python train.py --n_kv_head=2 --lr_head=0.00561 --seq_len=256
Each number is 128 + 24 x the weight over the matrix's rms, rounded and kept within 0 to 255. Layers, rows and columns count from 0. Numbers have three digits each.

# up: layer 4 MLP up, 960x192, rms 0.0755, rows 284-300, columns 0-191
# down: layer 4 MLP down (transposed), 960x192, rms 0.0583, rows 284-299, columns 0-191
up284:150116110140117136122119104183151069135122099094093137067196146120093142154153100193155143114121123165091092077095098099081142143088114162176133090139163117071116125074114153116161118069170128091144092148081129155167132108172143106140119148131071170147067165119119092165117111108094166119134141049080139132184131135145124111131119112126130110120127084145123174179088102188123125103116097140125126161102164192109121144152119123098146171118148141103104172139124104115185130155112137125180098112110095133125121121103125143094154089157213190108124167168101099173203152103146113142
down284:113121125087077091144117125143107118135106126155153107143130173149125135158064075143112099132079112121145106118127123106151115147112186163112093123123165121137134141168094143093146152102175112135149182153100114172120126125108138180111110158119120084126139115155192113112112126115140105192193120099131141131100169137139089088106106120142159126126121117143146153100108127173163207167184122122140088166160120083126195176131108123127147076109112086105152102056163103115103145100155155165130139100123069122130135163168148167145158143083163065131124064114122129093137055114147168128
up285:121098110162116143125113131130097126160135128103182176161151151100167113145143188143116124086119133117094089141135129098132131158139114145116114104127137131079121123116141155159142126132147134111166126097120134128104131153124123110142149134164164128124084142128118127123146149117146121080097134130105132132157140164136156128132123127128145107162154122108132160143131131166125094115121116163134137134121115150150111111121117143117117108106142130151122108133115084150122140139122129151134119138135122103144138128131142136086159125158093177149154156114149113108111153146140091117
down285:124143157091127098109107186149126136137157118125117134087129132111137135141121119143122137110129140164119136149092095128101131106116107130127169125127151152142136096179145131079123119090123090103111148116114089117144124108138142176136107120174117142135117117115121151165115116128140107134122105090098111142121104129126104121162119162133118195167152106072111120135111137133127145131158153099113112068124130093124135139150119140153130122119106109133124148109135136172137102085136127139172102124131145107104131137118092133146145128138140135123107152120154129151125119126144169154
up286:112106154141127137109104115130121118130124137120159133139130116134132122167152100136147095117139099153148091099136136118140138121134123117154126112149122127143157119123117153128106159123134136147129098136164130116123114144146130139147121103125105112141090107114127141174126130106109090094172124148122130147127142141112151099137146077138123124121127115098119102150123151125138125117131178168121147143139132108122090069126172138134165120108109135122132094155092125129139108125138116142153105151129123116123160138087136116103118083165101122121119117143153163182115158104112132135
down286:109126118127134125127147153120102141109152120130159115135105111129136131148129137139120153103108115108113129121115136136104130148119146116130113122137129141147132141115110141125109115150138151145121114140119104097099122126129149131147133136131129122116102130126123122133131123153119134124102131142107129141131109144132122135127146117143154170125131127141127136109131119125130113114131127123142138108106130123143119132119104145193121102118150081107151096123121129127118153108130151137138137127094134149141129142161142121131109126103144139121132114127135123117133106133126135128
up287:128096094101156102106128115153124140182124134106168128102146120141126160141117148164132128104109137142116087081147087113139118121058119110121132122167134132142149112170160118191156097139121143124124108140148098134086133149170141175137104133121152122154100152120161152150105154139137158163149121160126132109113129124141152111130177134101119113128060110069093160146152094133147098119143137157102130148115119153145149102127116147128104081132143124118151142101098112154099110149104102141154124138097125119176121166147126110117141087133146153153103121131143123100104117142150109143
down287:111143146148154164111122112143111116124158145136164118110127135116121115126156163153099162140121096112132135112110195164141122122132107090104166127154110111140081150128141131097129157114136080152128136132133147094154131132101123135129143107156120135156142103139154123114163117092135111103116123135122092128112114117120096156110091103146120145159100163140143092100125109134156145171159121114115117097132110090113114142141125147119176161118094089072119119201140118135128137128132133105116136130131125120141109115103129103149125132131119106119116134113119121130172162140132148142
up288:119070138148128139129148100133129098113110098103131081100144164085086085158173095120151139145158126115107118138121132153084127111131111128170152136086134154139123088075154126129127134128121158160110084102169115217144141131168147146090141132130108137109089125139115089115195152141119110072144112113150161144140154148136140154150091071072109104152176130112093141139151175132132154128112120133113105165156111144116143082136138171117123161120111106102093168160136120120135132105087151181110142158133073143170153105146119111129132145121111109150145154188132149120137097098113133066
down288:158112121075153112177136135138130149072091121092124154122079124149166149137085156138100095110157124121190197132150110144196158112102103145117161133144174086135162153179180076148163170144082134139125124135055106099092141135085144138177119097128130113138120122169049192139063108086117163132109121130080076132140138126133122135126104123148143122119130164082114114120123103183126130094105189118114095066131075106159154149177101123128120118117092152102180115109098087126118145120125133115216164191141136126139121155110091156111115149114145106080109123089191119144108142124139113206
up289:119081151119147143141128153149137113132138139109152175167127108188123160127133137127097091130121064122131123136170134138195118086149088073086129130136117126143086150140086118139134141130151135127172139090125120122115219103156139142121114188135104121139121090173141141092114122165118124111108161159167149131115141084108142156177170100140139123101108081103103114097155117128135136089161159159088159147148077124139186120119129165100126132066118095105136078112099117137154111114094122154098107136157092136140164123190142174142136067156081107153132120126173152115059116128131125131
down289:097115131100119134133123114073112114111148197124111140169156085101138139114087113118112190104111129184114127118117148158150139141089132105109099147131136147117078113133081164195165158119105130083150100088123084183135137110104138121157128113085137133109138152162130133153146131070133138110148081154137169123107175116129133144148126159079111169119116129111134128102116130127129187095153121139102110133138152154100128182181111167099157129150162174093125139068103081120128105088098105113129123091094137117200162138137144145121112122147183156134095123137141113170139154118149129136
up290:154123146137142136107154091144153097149139107095135120127147123123119144088117112146140082126176110174118116170118139106158154122136135141125141090115122117138150115108103150124105098132118153124127138103146082147137119121138135182116139136138117130113132130103124132135103160148111113120151157117121145126143121135119135122129114106149132139149139104078120128141126135147150116141110093163108111143123114163146126089128141143123097133135109166126106114109097141166126144144121108143141143129106124126180136154114112105110143126123132101131098122112110125107094152112105139123
down290:092125134102109109132141151098114154146113153133175120152095143114134144134166145102143146107135142142129131107139141126141109134125120136125152133131100169134108127144146141147118118138133163131121080125146140106138128176052113118131143128100169115110156124140171101149119102098139127110142113137164106113105116144114124138126128142127110094143128161158161155128132102100140122106187130113159116137121128106146117088123133131115139127082137095115122147135111120103097119119122120116106092113125143127128164105134132128146124114093136122096141160125153125112132140166120130162
up291:150123082161166160123156070098123120106142145104126143108078143119154091126119144148133161107147198165125116111081119148110059132095094151154159102124115116111128170131124125101175097122184105123150132109108073148107150082103099118142137092213121149150054153112103137100150141110138159128132146077127124112109129141127123124157158121115089113167118115141089140155124122190123141142111145138132136136144142165120136116142105123109123139173123154147162149190163137089073132103129094153122136154149064089097114134104151119181105131110206193100116055120104114164117139103160139077
down291:088112146146174183158116161152140107124137119134107167157141123062177111075166083084094138130128102125126152173172099121153154143120111125151128115169093146124154165075146131115108140133095099121157176089122188116113149151143155141166121118112142108148135106126125142095105137081132147167097142179112097127149144172148119142115121143156132142059145117153162092143096138123105147118151103114121083097159087133183101093125144103123116153114117132147102133144121138134102156115127125120114140106146130159155140119150132112070141121130129159107081123110129082110105125114108122155
up292:098122144163124143159142149126095132136117079119143219132101219105143106158110148161118180115095113125098157081079152075131065112104120158184158140135153063179130136166123104137136134148093155109123028141126157115183169105137193141151057099109125156135108093147129168125142106133158149166175101104163043087185141135084161129125167095076135108148134126096098145202124085172160120082137141148076111150114118131069086120120152095099145141122064136066130105116110125116120071135158155180082159132133131095132158139142141079087072115139195173182114164134143094109096180108125137112
down292:064149116156149118104065218069126102192150108163160120085104124149080098147104101203151114095126172108148185118190188148089179118085137145117154120079173131050132099129224170091135122122131130112170161125106045124149094116119100131110089114115090174103118142131114100080087137075140170149098100099219161133201166097113086133212071026188158089161087146087118083177173168061117156160105118141117091132122045126115137133213186119186174092132156153090121106089118135157131128055136085148164142163068206168084106082128141083180139184107146092104091141128133158127132130140136107162
up293:152179105118122143093133098114116126136119135104130154113192160114090130129088139141120104132125121127135086103105135144136137117134131108119135072133141124126147132148126127139122122163142092160152129117173104123138160141106126134113115138158128135136121103154121159139144144132127136111119105118143153122112086125111121129129143132148104130110108087117113139127087138136166128108121096174103119124159117114118094152096100125121151114116118125154087139135192163139151103109116116164129130152099123135110157129138125174098153116115144128117178177115119100086107072159118120127
down293:145133102133136127129123124133126143098144111137121141127120128152137123096121121133140123124094112113108110125137105128123117104148184086116121170125134148121105157088125131134144148121141133113151144124117126155137111120138090135108143126117103129130110133111122145146134130138125121106105121099136133139128145133126142119145135101138130142140140140110151142144132120126097146117110123118135151136121127133108134108144130148124121138116157118143110147144126157124121141117140136147120123131145126138148096135172129129133143123139130131131105110126119132142113126085143120121
up294:146100124149094151144148114116123125090094127126121121155103142137129164141163121137080078170120112119092154158111146137108092163143074138136183148143159090144147108105117148124117155125104108169205166127140130085118142130108124123143132153119117133142092148126124091092134148108107118080116128146126138150155096146087164132126169102163169098123116118101131101153113125117160173126141133121146111149111100126100138116146135081131145167108127104147130122156150125116125140153137132135131141107132135161084133114145126184110084108136123182090170121088166179147153120170138143142
down294:137122129111148097112168147108176099100153135114150092151161144130123145089095147132131127123155088101134114106101116098113083093148146155092143117087138151134130137146148147136169156136137098117128132136108167127131127146097119081169120145127146106097134090121130126093124155149140131139121150137126169149142143120083137093138102086118178123119114153135154126089131137116170158117090088164094134173114136100152157203111178165146119124139144124127143149122135143137138096147077148147100145111074089115172134129132098111107129091135111134110121085136106135138137118137133122152
up295:161127123143173145142136104123109155162159139136168143154026091146083147144089127133138112122116171155120132158119116204120120157118106131119164105126105132148112150179121086170158101175156147095115142149130129107126150158137117189193049108120164111152138096106151163137138157105130090144128170154161114103163103112103159131154101118140127102187095074106058095144120114161193176120163174127121123150107159114124085114102108126119130089114144102137166125160118146108106072121142085104080139103121117137089174145031087076138145089137128101145079168088119164135125142118128126085
down295:098176184155108104132149142107194125095114170140147086169131165136162134132180100116163138148139098086185100116129190110107065228043118206145105139154059132140166089106185127157141138099088091127155117121164125124094096129146088106136117091089115140095114082137103158113132137178151135091119104078139088114113107149213146113124141157089127158107167089150153043114117110143166128093088093131084152123114151178142092114083111130174179118102159089073155147106136090166107139097132121079133095162173153112126121081133145059201137149144146135126146151122123203115115141099132141121
up296:123129137137124130123127129129127125131128123123126129127127119128123134126129127130125128133131127122134125126136123132132127125132120126131125129122129133129127125121127127130134126130127128127127128129131131125129129123120122124128130127129124131132125132120127125133123130130137124126121123123132133116125128127127131124124130126137133127128124131125131131132130122134130133124131126120132125123137130133127128119128124128130125129128120133128130128125129125132131132135127130132130126131130125124126135134127123122130126126130125130122126128125125129126130130126127135126
down296:129125126129127126129131128128133131133128129128129127128125132128129127131126128125129127128125129128130127129125130127125130129127128126126128130127126127127127127132127127123128128131126126126128131129126130127127130129131126128130127125127130128129125127130129128129130126126129129126126128131131128128128129128130129130130127126126129127127127126130130129129125129127124127129128126130130127122129127125127132131132131124127130131128129123124125128129128129130126127129126132126127127129126129130132127129129127131128126129129129129132131129128127128132127128132127128125
up297:147143142110139114119095097113133154182133082095181154106148092112139149167174148161164121134124118095109136174158129129163176079104108136151133095079135111133134140152119117127111157139194137109073062177134129100142134107143177167150090113151108131134138096116164119110137096124167114147129110124149130106137118152109163119112093089138118117131140128145103132109129158144142115139100137167136092143104070117134108110168119108094085099103144151136101140147080122118127122123145117123143140156137117137135145150153126090101084119113124124095125158167110152123148140109120142106
down297:104142129079155150132137153135132122103144164116059127117108126129105076087137148072110135098114074173175122165132130092106133138109117141084176131150117099133144115165084137146124149115138147114161137060097125115088125164114125134133138067172106091075103098114116127137114164132157150115105112115094178158152101108138128149145117130097125112126129184156131207165149113148124114160141109127153124125112169101154149099147190114153137147135097161140141133119118149113086136115164157064120176170150095129154125087154146120089126136138155098139128149120112076163093132095093135131
up298:129124127130130134126125131127129125129134120131127125124124126126127134121128128130125125130126125128127117126137126129130123134131117126134127129119129126132133129130131132128127132120137130129131127128130131130128129130134124130126121117126130130122124131123126123125124130125126126129126134130120129122130130125127132126131128127127133127124126127125132121127126121134132129132122123139124126116126127129129130124127127125129123131128130127129123125126129126129124129128127121133126123126125121126124134131126131128124125127132125129128133129137132130130129126127134131129
down298:130125132128130126133129129127130128124125127127126128130128134127125126133126127122129127127126129130128129129127127132126127128130128131130131128123129129130129128129127131123123127128127127128127130125127129127127131131127127124128132128126129128125131131125132128128128124127131131129126123129130126132126126128125128132130129126126124121128126130129127131127128126126131128125128130129129129129128131128128126130128126132124130129124128131127128128126127131132127128125130128130129128127129130131125127128130127129130129133128129127129124126126128130126127123130130124130
up299:131130131129130127134129128133128129134127124130124129123130127125126133123129125128122135130136131124141131132132127133131124127125131131122130128130134126124127127122124127121129130128128124126134121131129125123126122129127131126131129131127126128137125128133127129127134130127119127134135138119129121133124131127126133133128128132131119128137128132124129127125128126128131130126125128128126138132132129133121132128131127126135135125122127134124133120132123133134135135125128131127133136128129125127127125127132125130128126128133118135137126131120128133125127134137138119125
down299:128130126130125123124125130126128127128129130129128130127127126132127129127126128128130124132126128125123124123130126127125129130123127130127128127129125127128126131127128130130130131127126127129125129129127131128127130126133129125124130129127126129128126127128132130122129130132129130129129123126130134131126132130128128130129130127126128127125127127132129129130127133128128129125129123128131125125125127128130128129128130125126128128130129128124123132124129131130126124129125132128131130127124131130125127130122126126128126130124129127122132129131130128130130129131128134125
up300:138104187166119162145147107153153162145084068145129101122159112158165133159112125127132176124116099144142158173126153126092113097154106142109126149152095100091101148117144129172143112114120163117129114177154127105068136218170132161101129158099145159134144168149097158162138135081103129114086145134139106132133143135103148105140074135139171083114122090140094172110102091155164114130157127120126140112120058113149102134116157122124135171138100116120089143142115047137129112132165131127106141150144109059115099131153137124129195032137110155148120140074093147129082129095159113153